config.toml
head_dim = 32
init = "normal"
beta1 = 0.93
lr_head = 0.00458
warmup_steps = 0
final_lr_fraction = 0.0
Each number is 128 + 32 x the weight over its row's rms, rounded and kept within 0 to 255. Layers, rows and columns count from 0. The size above them is the row's rms in percent of the matrix's.

# layer 8 MLP down (transposed), 384x96, rms 0.151, rows 8-24, columns 0-95
size [113 107 104 102  99  89 107  91  98 103 102 125  97 101 101  97 105]
[[184 100 157 125 117 153 106 133 180  97 110 163 119 133 122 152  81 142  73 102 106 126  95 107 157  90 134 188 152 166 112 143 126 149 142  71 182 205  92  85 154 173 158  76 130 137 121 128  86 153  70  84 170 144  96 122 166 133 159 163  92 106 174 134 124  97 133 167 116 136 191 113 145 135 129  91 131 126  74 123 135 143 128  82 190 133  97  83  99 146 183 109 120  77  98 123]
 [ 79 153 150 142 133 138 122 122 130 131 132 184 101 145 189  94 172 102 125 147 201 116 110 133 106 168 140 165 106 164  96 109 116 122 158 162 117 172 149  85 135 111 154  89 142 169  99  74 129  92 154 126 118 158 141 143 167 134 143 160 193 231  83  91  97  94 131 148 140 116  90  97 117 133 105  53  88  83  86 122 148  82 107 130 159  89  83 124 158  76  86 149 139 145 127 118]
 [128 145 144 151 118  89 151 159 131 100 147  73 116 107 122 163  99 126 155  92  66 172 142 154  78 164  88 142 124 168  92 163 112 133  83 204  95 175 115 182 130 128 190 131  86  97 157 125 109 119 173 100  63  86 124 104 185 188 124 104 115  76 115 108 145 121 131 115 129 116 108 172 152 175  90 114 162 112 175 103 143 132 104 121 111 169  98 176 140  74 113 150 150  94 165 175]
 [170 126 191 178 123 148 131  88  78 149 109 140 162 154 126 105 150  69 148 149 128  64 107 156 127 133 141 119 147 121  97 175 136  96 194  64 131 135 108 211  99 122 110 125 155 162 151  76 129 134 111 153 132 123 140  69 117 122 114  89  69 149 121 141 123 123 146 141 148  90 142  76 179 170  97  86 111 134 149 142 142 154  99 184  60 158 152 121 155 156 154 143  86  82  72 153]
 [167 170 140 115 120 133 128 109 132 150  81  67 146  94 111 152  67 137 187  98  67 105 147 141 164 141 153 154 116 162 134 125  85  80 119 164 130 146 117 132 156 193 140 176 140 216 126 145  88 129 112 125 157 154 149 171 125  97 129 121 185  82 164 157 114 135 126 161  65 135  85 137 109 124 138  71  85  51 116 137 155 146 106 160 109 108 129  92 145 173  86  65 110 120 145 142]
 [120 105 195 120 136 182 124  99  80 184 124 138 166 174 119 138  52 120 151 190 118 142 124 193 149 129 110 119  98 176 151 106 103  95 121  16 110 152 103 138 163 140 124 106  89 130 144 119 114 132  95 103 143 133 148 111 151 137  89 122 162 101 131 158 163 113 146 178 134 162 129 131 140 153 170 143 133 117 104 177  99 127 155 107 138 166 107 153 158 103  80  50 131  78  62 132]
 [139 146 131 158 191  67  93 105 107 155 135 201  80 116 145 150  95 161  67 139 150 165 163 145  99 162 105 141 109 142 145  81 126 104 162 209 134 108 154 128 112  67 150  55 138 156 106 176 111 100 127  75 139 167  91 123 131 137 127  93 177  98 127 112 108 166 108 113  95 135 133 110 115 138 169 159 180 100 122  82 141 185 152 125 126  98 143 105 115  70  79 174  88 140 128 107]
 [115 110 134  97 116  73  85 193 122 139 144 117  43 181 135 146 141 133  63 137 140 114 193 164 150 135 148 158 155 168 139 107  78 138 112  46 106  69 194 120 173 128 115 186 125  93 185 114 145 167 120 100 126  93 115 109 118 143 143 138 137  97  71  92 153 121 165 148  95 135 131 116  99 119  93 150 122 134 119 136 160 115 146 157 153 139 101 151 136 172  95  63  96 144 173 160]
 [117 170 183 134  79 124  69  67 125 131 138 121 116 151 178 123 108 152  88  72 127 154 153 144 154 128 177 126 158 139 125  65  83 116 136  42 160 145 137 148 109  78 140 127 102 137 150 162 120 149 126 138  70  85 123  93 128 137 103 115 143 114 150 140 189 120 211 110 139  72 117 169 135 130  96  89 135 112 163 111 157 134 109 122 104 148 132  87 182 131  94 225 136 105 151 137]
 [ 97 171 144 159 154 115 158 180 161  96 137 144 155  69 146  84 133  96 167 135 184 128  93 149 177 131  97 106 128 137 157 124  97 141 157  10 112 136  97 163 121 102 131 110 136 147 108 129 112 104 184 110  92  93 105 143 165 131 135 125  90 141 157 155 109  88 109 103  65  99 149 153  90 119 138 112 100 173 109 117 135 140 165 123  99 104  91 129 148 101 249 149 147 145 124 158]
 [ 45 141 115 177 112 151 143 131 187 115 136  73 141 145 121 173 147 168 117  50 153 159  55 140 135 136 117 146 138 137  94 118 123 117 146 136 112 116 129 130 100 147  97 141  97 115 104 157 103  67 136 119  96 152 139 167 106 135  77 132 143 149 147 132 119 206 131 144 149  44 162 107  76 107  85 116 131 128 172 170 137 140 177  74 136 145 129 143 132 104 101 228 104 152 149 118]
 [123 125 135  92 155 138 123 192  87  94  98 153 124 169 142 133 103 121 151 141 138 128 114 177 135  95 105 177  90 133 151 204 170 123 121 153  63  77 177 122 153 110 178 161 152 123 102 118 125 174 167 135  68 146 116 151  80 143 146 138 149 137  73  75 148 154 110 106 157 120  40 110 127  76 126 164 213  82 124  68 156 125 114 136 125 166  90 102 134 128 119 116 129 147  91 122]
 [122 114  43 161 148 126 148  98 164 150  91 227 159 138 165 180 110 145  87  93 115 138 106 121  79 130 128 121  64 130 151 145 153 127 171  55 109  69 140 130 113 173 108 131  87 111 107 135 115 136 100 117 161 168 172 184 118 118 135 148 133 145 129 165 118 124 126 106  72 160 107 102 183 106 144 104 135 107 101 141 172 173  97 177 101 134 127  89 115 172 129 102  81 105 145 183]
 [133 104 121 155 127  92 132 168 113 110 164 149  89 179 161 148 140  92 105 114 141  97 148 157 100 111 166 135  81  91 167 124 108 120 138   0 107 141  91 100 145 134 152 150  89 135 107  72 150  96 192 152 160 139 153 174 151 120 127  81 137 191 148 136 108 155 130 126 118 176 142 111 161 157  94 114 185 132  91  84 127  94 129 118 122  68 171 165 142  80  89 136 112 164 154 121]
 [150 107 141 154 118 107 160 128 148 161 107 109 141 115 142 197 115 181 131 155 108 165 131 192 113 103  76 133 117 143 109 132 166 180 120 112 125 159 102  97 158 136 126 173  86 100 114 112  97 133 170  93  78 109 130 160  55 166  51  88 129 148 110  86 156 127 125 137 151 114 153 152 188 138 168 100 104 100 179 117 223 164 100 116  87 122  93 124 131 105 101  61 166 110 121  97]
 [127 146 150  90 143 134 161 137 168 122 174  85 142  76 120 156 139  93  74 145 186 115 170 128 124 128 115 167 113 104 131 163  81 112 175  44 107 121 144 173 162 122  37 153 149 151  91 129 112 139  93 114  67 177 161  86 143 172 112 124 141 109  98 167  54 140 147 183 154 114 103 134 123  89 165 137 144 158 143 150  70 161  95 108 173 160 144 147 115 129 110  93  87 135 122 125]
 [126 169 122 130 172 103 113  89  98  91 141 140 149  14 136  78  98 146 121 124 117  89 164 166  86 143 130 127 156 170 148 139 159 116 138 163  86  60  96 167  83 156 159  87  96  95 109 145 137 108 160 156 143 142  77  85 136 153 159 126 113 171 134 192 122 155 100 161 118 109 136 148 107 189 157 124 100 140 143 111 170  86 124 155 175 132  58  93 167 142 147 159 113 137  84 105]]
# layer 8 MLP up, 384x96, rms 0.329, rows 9-24, columns 0-95
size [106 100 107 100  87 104 108  95 111  96 112  86 102  95 102 102]
[[111 140  92 105 148 135 151 163  92 168 165 123 216 139 120 129 151  62  84 120 112 111 186 150 159 103  83  69  94 131  71 168 131  99 100 158  89 187 140 139 145  83 129  97 143 156 161 153 118 137 172 152 190 155 163  98  87 126 132  83 155 113 122 122 100 126  91 171 128 170 174 109 119  72 137  81  99 115 143 127 184 161 127 114  88 146 145 120 123  82 151 120 122  86 177 154]
 [149 160  91 131 130  76  88 111 114 140 104 178 136 151 153 151 143  80 133 149  87  71  75 116 151 135 128 104 148  78 157 207  91 147 110  84 134  58 110 149 136 124  93 166 161  90 120 136 152  82 131 104 140  98 163 191 118 110  93  91  72 123 172 111 106 136  72 104 155 187 187 187 119 132 119 131 138 113 113 106 147 155 156 136 138 115 178 140 169 148 142 134 140  93 199 142]
 [114 142  88 157 125  77 156 132  77 143 163 120  83 135 149 142 137 124 112 157  96 101  98 132 155 163 133 101  84 150  69 158 178 150 163  67 136 168 102 195 182 121  78 153 141 168 152 118 105 158 100 201 159  90 160 124 157 148 116 111 114 134 114 150 154  66  98 165 104 135 135 107 148 101  77 136 114 147 182  69 152 110 177 173 108 185  68 142 122  99  87 122 127  99 142 120]
 [138 114 152 100 138 135  84 106 116  96 105  99 113 112  76 165 116  54 143 148 112 189 127 132 163 156  99 190 155 174 110 100 106  99 129 160 124  94 138  44  94 159 144 190 146 171  79 134 145 119 122 134 136 107 119  94 163  97 162 109 192  88  95 136 123 131 139 122  43 106 117 182 136 127 149  50 103 132 167 169 121 130 159 107  88 155 129 136 195 120 115 154 134 111 134 162]
 [131 142 161 142 149 203 137 188 172 108 170 145 127 124  82 148 106 108 194  75 156 124  71 164  78 115 155  81 103 134 115 135 127 132  83 170 101 126 101  98 162 128  65 124  85 139  97 134 203 135  59 119 107 161 125 168 108 168  85 159 136 161 108 125 114 107 106 135 158 122  63 121 105 148 112 139 112  88  83  98 146 105 134 134 119 174 131 185  88 146 182 161  95 141 126 141]
 [146 149 122 146 111 127  82 116 113 134 102 126 127 116  75 139  90 132  77  83 171 130 114 172 125 183 100 138 127 113 102 117  88 168 118 110 109 103 171 101 137 155 130 132 104 128 132  88 187 106  80  86 186 128 121  98 180 170 130  90 110  96  89 137 125 105 142 211 117 118  69 133 184 194 107 176  92 115 138 171 163 116 152  65 118 169  89 120 118 161 159 199 125 131 175 145]
 [112  73 115 119  82 137 143  96  89 131 221 182 110 151 102 179 153 102 101 195 137 122  94 124 152 151 116 105 124 120 193 121 101 179 136 104 169 128 150 123 186 147  88  50 141 159  92 189 115 115 114 122  91 146 145 104 126 127 147 112 113 105  65 116 100 150 119 145 167 124  74 150 128 160 118 193 137 145  83 118 160 144 136 112 104 136 164 112 105 125 112 113 122  83 131 209]
 [151 107 127 123  97 125 136 162 102 199 179 145 124 125  73 111 137 142 135  69 199 170  99 117 105 158 141  97  76 140 183 211 163 144 143 117  84 129  98 128 127 107  86  98 129 129 136 131 111 107  88 136 151 175  81 129 103  95 107 155  43 173 121 102 161 124 112 153 139  94  95 109 103 136 164 164 133 125  92 139 117 165 146 130 120 175  55 165  97 115 165 141 103  67 159 143]
 [137 141 164 164 129 106 117 140 102 141 121 104 106 114 138  71 221 154 146  69 131 195 120 155 125 188 117 116 124 153 133 193  99 136 145 136 102 103 163 130  99 114  32 131 151 134 186 148 177  98  98 196  95 185 126 182 124  91 156 156 114  96  89 115  97 107 107  96  82 136 114 147 157 116 127  74 128 107 130 134 132 121 158 128 162  94 120 112 134 114 170 158 145 112  57 116]
 [185 102 124  76 140  89 158 103 143 178 176 101  86 124 175 163 117 173 165 139 146 122 109 166  89 107 163  86  87 100 142 158 182  86 141 123 128 102 146 163 147 196 134 115 142 168 132 126  88 154 104 157 173 107  95 104 127  77  88 149 123 146 168  97 139 127 145  54 140 182 175  92 171 101  88 161 128 141 140 111 157  70 124 102  97 184  86 151 111  87 102 123 130 160 117 121]
 [130 137  97 189  30  94 113 138 128 145 102  65 175  77 116 137 126 102 170 151 105 124 154  99 122  85 124 118 154 105 109 208 107 186  93 150  67 112 133 107 136 108 104 197 144 124 127 118 153  82 145 118 158 139 186 172 115 122  96 149 119 169 135  88 116 140 105 101 153 174 144 103 144  99 121 135  84 151 146 125 112 145 140 100 119 116  67 188 111 186 144  89 179 135 120 147]
 [ 89  77 146 134 199 106 126 125  68 139 121 142  65 121  93  76 148  87  94 100 191 116 128  92 113 131 155 162 177 152 132 119 127 131 116  88 174 135 106  95 100 134 121 203  88 130 133 177 118 123  85 176 182 115  93 133 122 118 172 106 140 157  99 142  93 138 172 109 127 112 152 165 195 107  97 101 136 134 168  60 154 141 115 118 119 164 104 158  65 113 108 119  92 186 124 137]
 [142  99 149 193 113 130 161 149 122 115 109 227  73 112 136 148 124 127  95 127 133 150  96 113 123 221 150  78 220 133  63 119 168 129 124 114 115 125 156 132 146 135  79 132 132 132 114 139  97 110 102 164 124  95 145 106 185  94 101 154 145 115 120 115 124  60  92  75 129 103 169  90  97 168 139 103 128 157 142 138 166 162 130 127 145  94 155 120 122 212 109 115  91 152 118 109]
 [136 170 144 116  87 102 147 127 134 152 109 141 144 111  97 144 160 110 112 150 127  98 129  61 151 173 119  39 121 138 129 150 185 110 157 136 115 106 171  96 111 146 118 111 173 112 111 131 139 126 137 101 128 160 153 127  97 157  92 147 161 124 186  94 132 103  91  52 133 152 153  77 147 115 163 173 147 248  95  96 113 139 123 184 153  64 149 168 118 115 116  88 102 163 126  82]
 [102 148 108 139  94  71 100 163  82 102 136 132 150  91 136 104 105 176 143 124 141 166 177 185 138 133 186 114 175 144 130 103  89 129 177 173 153 191 114  97 101 169 118 121 128 169 156 118  83  74  98  99 166  40  89 100 102 130  98 121 152  99 169 155 184 136 140 129 172  88 164 164 179 128  89 129 100 149 188 106 128 130 124 101  91  79 151  92 109 139 122 141 114 119  92 138]
 [129  92 140 118 170 141  88 121 140 106 136  62 144 132  98 174 126 147 128 180 126 122 129 135 110  84 107 139  74 156 167 105 125 180  96 131 142 130 158  55 128  72 131 143 106 122  90 114  90 137 117 138 123 191 139 106 166 208 133 117 152  91 134 129 133  91 164 137  65 185 164  97 152 143 123 148 107 151  78 178 155 114 118  94 101 103 145  98  75 197 133 132 216  97 130 153]]